Weights of a small transformer language model.
Architecture: untied embeddings, normalized queries and keys.
Training: a variant of Muon for these matrices, 106M tokens, 6889 steps.
Each number is 500 + 40 x the weight over its row's rms, rounded and kept within 0 to 999. Layers, rows and columns count from 0. Numbers have three digits each. The size before them is the row's rms in percent of the matrix's.

# q: layer 11 attention query, 96x96, rms 0.0594, rows 32-45, columns 0-95
# k: layer 11 attention key, 96x96, rms 0.0511, rows 32-45, columns 0-95
q32 066:501492556538517433480524472528470504513439454506514537448576384498470523541508507573494553469465495482498437533489530499486427438440561536542505491567502487472459529559547526520487510519526506428551508538536548535502498511594436422503518445444544500545449470459497457486540545509508524491
k32 132:496556504510542410533496515512471529470462530469555506539490451571528487506529469495473572499454506580461468467513455470500491508460478471555440510560515445457453501497574446506421494517555528465490520522482531436474494585510561461497557444454542442506445442441460460439451464536470493489
q33 080:490503522543513430480481468525440500464475543522556522489506534528522508557549472443539533522432535557494476563469495500487518475382482477473433525558544448524555508474557549523505491539522463473453521522465493501501502545477534437456445409486597483439522488471495515536444529566480498415
k33 088:451539445518558433535532546489531561446424457486529549549525495580489497543485479497455581489541435537519535458502470479516523466455541506565433493515493461448527434460480469456489486535511470489461552495504566489505489592545535434429539519513545468511489500478499493449438465548471445537
q34 059:501454464508526403490495505511505551436476483436539531536497486572502448478440485447470548422550490566432476465532513487487453506512450514516456543561484528456418537495516479551501543596567517495427462518499530467519511560492567482470524423544513476476469439490467495522463485524496476557
k34 083:528553453522555391480537572457473536464467515484546552539503538564525478575458496492504528506474557588509447468544451502484484464473446504558430485562520500475484518489520475448444468549580520486491470489482549494490449573514489458522567492475532447493451428443485526493496485522451457482
q35 060:492412479525463502555526534506534503565500497467531459459439490512414511555410426397475484544522517498494538508478508539493478551506536582517454444515522533449507486463483577513486498462535507492473510488475481509501448540519575558523509432524514522458500557455575503591526562495536526511
k35 057:482470511448443556458523489456470520440501587494451547555511493529481521523480550492504428525480488480487511500481463507512546408434532536496505414459468533498482492468475492414560499412489521542396481440500562505527484506559522582496544506505455523480546505519454573503477520431519516538
q36 057:499479483472477585469505514507473494511540466508444472505515525437529467511487489487511448504503513437547533553538534496549520577561485496469511568452480484593479506502468507508575466494373443489492462474509536572413535417478461508485460510562427571538502474542518496492527539430511510521
k36 085:467447536456444582484523482460466416493542511532513496468522462420508493442521551509515468461511537455512463543491478542558454514539470505456539518466509556549494531509480546578515463469415482544547484515522442508529553433498457556489473518416387510503462531505501535554537542516526520457
q37 089:492481497517518457506559441479481576492520411442518537439531476468442501459509517496545480496555523521405478509507503504498545532487464485473552513539613514527481500520483589536549521489473527533442524553438521468519493578474449409456455541477521528451498515430440541555471534531504500517
k37 067:505555403510451413518485547525526460390471558538540475498512465534509486540524507479487551463479513502519460475518537422581478567532500513519534522507562536514542527489566539525433492522521483457517532545513534521433505493524490518470458520471568536463555476363492494522501473463481525507
q38 056:500526532533513498466497486469529554526490520589425461527438507471509503471481509514472506574535528537519493397491536438453423517515470537475475496533426526571426505534503500579429471465568440497540461506544444477506494517450535495483510509483468447545478491565483409508507454432454520482
k38 059:517525513490604541534434494545550493512448452555500585527568513505558447525446504525488523431502503504511516531477466508478560484545487531483442555495523511437507565528516539432526503466498545531550487475470366518485518543495473452478570504495502493588459484511539457505518494475530439549
q39 070:486553420526549432517462593485487473480550510505588498554530500539534445478555468523493522503417472548476461526541445565574543470556410445525532555483483488529525487482531409440552502509492475489508499487533502444468437489455508463471486503513541484525461464481565515512494436549504514497
k39 076:503550556523510443437523497461466507511546465511493454538511471497507461497529533477449551471394515523436470448488450441514466481479458455565472524577436541502500595497518481531406472505526532529458476525509496450517507558542478525532522459467546531497460453425523500430448494588473504472
q40 089:493469498454483473537489525492492467508523517576562485499427507512439490517539492414569495501499519435430545535545472502494595497523506502532572475463557554504561510543523514559544493533520486567488514545499521499447389494461523513476489494508518579503536508495459521491565570506576557571
k40 073:435430470437554537482493510522560481483543526486474436552449519520531496514470530485469452439485435524465489479420496516482555460545514471519503428482517533494535502466497414457570520479445462584433424531545508482429552471460533454509504511507485522448533473461505475435492515505524593506
q41 091:509458474586524522496523478420535475538481538543487444479455500568501518525511454492465459451467549460522474513530464457524494466490522588550506463449455532485481520474484536378501522480539556552537470412515514461535447540544556531510560548534489569525506535505507466496536499427530581503
k41 072:532462512498551500433456487558481469566519463539507463504486594495463509484500516557435473555540508499450515527458542504449445514431507525452504550465484502464458495471464521440551471524471533562479444437522535504487452514464458474442429525535507580555534500605472539465472453467537562521
q42 116:504527539448433464473517501455546540525565478430528470469502437499476504512516495406458484588517555543434443505494550527572489554496486413474489482536556533602496528564489587550499518466523456508493495483444485493522515535501459438537516461542506513499472523413454492481525508474462529497
k42 075:467398466441619513508511529469493454509458481512523530525564499458512494436530474519473497555488536557437446522484521517562509448508434504573519584523501474504521536487477464487475473457441518559488478469514533464470506568483515513500502431562470475606439464534552509521473449487513532517
q43 082:471481497446520510452490543541427511521453517467516534525514493535479477467473530443538524526487524485575618534504472550574523595486495434431525481478538510441544507466503466475468525508462499493534484504513496522411503510464516509431535504503522602386529519433498497502513520439541534547
k43 074:472472533436508552441523502485439534460504503521454473471459436411497506518508536456542477536473396504463490504513487573566440574458541441515456421485456511467513508531571503442520469543540502529463550515492586559558494476527456484496532547462483545449488482505500448486459504550469541519
q44 133:435436520512524434478525471503508549489513483418602479453496484495458469457509413459498474503466528467424505522500462521495522543509500491437541468538470561496533611452469545515474531463484470465423513579507476513451527579489519525514555480539571497488485502553516453501523558431523492471
k44 071:536470529486502486477540501430513462453481549477510442438502466448545513414494455541398526483480536575497473479574531517569471483551454486580507472538510539518524510541469477557441521516441545488540535483509484432447523482499481521449531457467495480503365485453527488493486508537469502445
q45 098:456490509495437491563451516462535571535508480515560519558431518526437477495524495466565485467494497449442452558430449517477543492526522455410515452524464525474562524395419424507481493493464488482476513478534436503510514494535503487527487482420493473519452509446559478487566526469530436489
k45 074:597511568544548474564510546435469537489506494429439535465498431554485540472503456542485534464512503516458516558497582512520505552478529482546518523526526513494516547548447482541558506451486491526460512569502476478403433429509447424447477545486486457523441482525503487520509547525510496437